{
  "norm_place": "pre",
  "norm_eps": 1e-05,
  "qk_norm": false,
  "tie_word_embeddings": false,
  "init_std_o": 0.0258,
  "init_std_down": 0.0,
  "optimizer": "adamw",
  "learning_rate": 0.00202,
  "lr_head": 0.0105,
  "final_lr_fraction": 0.03,
  "batch_tokens": 32768,
  "doc_mask": true,
  "dataset": "wikipedia_en"
}
Each number is 128 + 24 x the weight over its row's rms, rounded and kept within 0 to 255. Layers, rows and columns count from 0. The size above them is the row's rms in percent of the matrix's.

# layer 11 MLP down (transposed), 1024x128, rms 0.0621, rows 675-680, columns 0-127
size [111   3 159 108 169   3]
[[ 95 120  79 164 113 130 133 129 105 114 132 140 127 141 118  63 138 130 103  95 106  91 117 126 103 122 107 122 133 172 165 117 104 109 128 143 149 146 124 119 133 156 109 154 119  82  87 130 138 125 153 141 110 133 159  90 124 114 150 127 168  93  96 115 162 129 121 145 203 131 133 130 157 169 162 130 108 137 142 129 132 142 170  79 105  98 148  82 122 125 134 122 104 171 149 166 132 152 131  84 148 149  84 149 132 141 154 135 116 102 156 141 131 137 101  80 151 137 127 105 148 134 120 105 127 120 141 107]
 [144 140 153 156 150 173 147 152 175 139 150 136 147  92 138 134 155 133 135  96 126 136 118 144 139 134 150 123 109 113 112 139 131 144 126 124 136 124 136 135 115 136  92  85 113 119  94 135 143 120 148 129 146 140 117 103 115 124 135 130 167 152 164 153 118 127 137 142 191 184 118 104 155 125 133 125 115 136 140 137 139 107 121 114 169  51 114 117 147  86  99 145 110 118 184  91 127 108  68  70 128  90 138 119 106 132 131 142 157 126 112 135 109 111 160  83 101 157 103 161 121 110 160 141 109  97 131 166]
 [119 143 101 135 121 172  65 111 115  99 113 109 111  96 134 134 128 165 116 133 118 126 105 175 137  83 122 106 102 124  84 143 121 115 135 145 161  70 120 115 142 118 117  82 100 136 127 138 101 133 183 165 150 157 123 137 111 116 140 171 124 143 122 148 108 115 165 126 100 143 122 107  82 108 113 153 139 143 120  95  63 160 157 104  98 142 158 135 123 137 102 142 128 165 135 128 159 115 166 127 148 117 122 117 127 161 166 131 129 104 146 158 158 180 145 121 150 121  94 126 146 116 125  98 141 136 133 156]
 [113 145 150 164 157 119 141  70 119 153 129 137 118 146 158 130 130 148 133 144  97 135 155 100 129 110 123 156 135 107 166  81 156 101 165 121 141 147 136 107 135 119 130 138 125  93 136 144 113 140 132 151 148 138 120 175 146 137 132 148  79  92 126  99  98 134 126 150 124 140 135 154 124 108 126 115 164  80  85 146 148 157 110 131 130  78 116 166 126  95 150 115 151 144 143 131  92 128 135 192 122 164  90 152  71 105 131  89 109 124 129  99 118 143 131 166 172 100 140 120 159 117 107 127 131 119 124  75]
 [134 124 177 173 139 115 155 128 142  94 146 123  94 138 113 123 125 149 129 123 125 145 164 145 154  97 108 127 139 140 105 123  71 121 126 154 108 138 149 101 149  84 100 111 113 114 120 147 111 113 113 132 168  85 142 194 128 125 132 101 129 124  97 114  80  97 122 114 112 144 154 153 131 110 158 127 159 186 128 129  72 140 106 160 137 132 130 124 203 133 151 118 109 139 137 157 120 111 158  93 126 163 123 128 139 142 134  90 121 144 134 138  74 105 127 137 116 173 123 125  98 136 130  91 151  97 135 143]
 [107 150 145 157 175 153 129 151 124 129 131 121 128 156 131  95 130 146 140 212 145 113 134 146 178 121 143 134 155 147 135 117 119 127 137 163 106 146 158 121 131 151 157 110  91 148 126 169 160 142 123 143 125 167 136 137 119 142 158 110 152 158 166 133 115 145 143 126 131 128 143  72 119 141 143 136 128 140 148 128 157 127 151 112 122 158 110 102 140 123 154  83 146 130 131 110 167 145 139 194 140 118 141 122 124 154 121 168 150 124 154 192 140 128 153 118 127 136 166 188 171 126 169 135 147 154 151 136]]
# layer 11 MLP up, 1024x128, rms 0.0703, rows 676-680, columns 0-127
size [  4 159 113 164   4]
[[144 125 147  84 134 128 104 131 122 119 144 140  87 181 124 178 107 127 149 160  95  98 128 115  91 135  87 181 135 141 149 130 111 131 138  99 112 134 117 103 110  92 165 137 116 145 144 142 125 120 122 114 101 121 123 133 137 159 128 182 112 133 115 132 136 115 104 161  65  86 156 146  88 116 105  86 146 102 132 130 155  82 164 110 102 154 127 139 109 130 129 152 153 126  88 137 131 142 155 181  98 101 133 144 151 138 160 113 105 176 126 148 118 123 146 120 124 103 120 116  82 116  99 124 120 154 169 121]
 [157 125 135  95 138  97 132 131 159 157 123 123 139 110 139 155 160  95 130 113 148 111 140 110 112 173 176 147 126 116 112 133 202 111 106  73  90 157 147 179  92 100 115 103 169  98 149 145 157 128  82 104  99 184 126 123 125 118 118 128 138 144 120 118 154 138 101 175 146  86 115 148 137 108 124 135 137 105 111 140 173 103 123 122 135 166 120 119 143 123 132 137 134  62 111 123 151 169 123 134 114 161 149 144 143 121  98 123 104 138 123  83 143 106 124 121 116 147 128 112 109 132 144 151 101 145 112 130]
 [144 170 121 121 122 101 103 175 118  89 125 114 137 111  99 112 104 140 122 134 160 110 122 149 118 104 130  90 112 149 114 150 100 150 124 119 136 116 158 128 154 156 104 146 140 192 113 121 131 151 127 115 129 120  99 104 111 109 166 125 149 150 112 124 100 112  68 107 135 139 133  87 105 167 126 147 139 142 161  91 136 143 159 109 111 155 156  85 146 144 156 118 120  86 100 112 173 143 119 112 128 116 165 130 193 144 152 173 126 139 157 160 127 133 144  85  85 107 124 105  92 125 117 141 127 109  86 128]
 [113 156 107  56 110 138 139 119 163 126 125  93 167 148 118 138 129 128 140 140 160  98 100 124 132 153 123 157 109 147 111  99 133 120 137  73 113 146  98 137 133 107 155 114 110  91 173  81 123 137 111 114 136 149 126  59 145 110 169 192 105 156 129 136 130 147 131 153 147 146  92 132 104 136 145 102 115 162 115 158 198 147 145  76 120 126  87 143 131 157 119 153 187 103 117 121 109 139 121 142 110 126 111 130 123 103 146 135 147 120 109 106 140 156 122 125 105 120 117 113 125 121 147 117 131 105 121 123]
 [114 118 122 135 138 147 150 132 125 172 150 149 129 144  75 150 122 164  93  76 106 157 123 136 110 144 125 118 114 117 133 128 123 165 131 115 165 108 130 158 179 119 129 150 133 116 151 129 115 145 210 116  87 105 153 139 123 138 129 129 131 183 133 116  99 105 131 133 168 129 112 198 138 117 139 116 113 145 122 157 108  97 138 137 131 166 153 166 122 177 112 149 133 133 136 131  87 150 158  95 138 143  92 176 133 123 152 141 154 123 115 138 153 121  96 147 165 107 158 152 148 140 138 129 131 122 118 173]]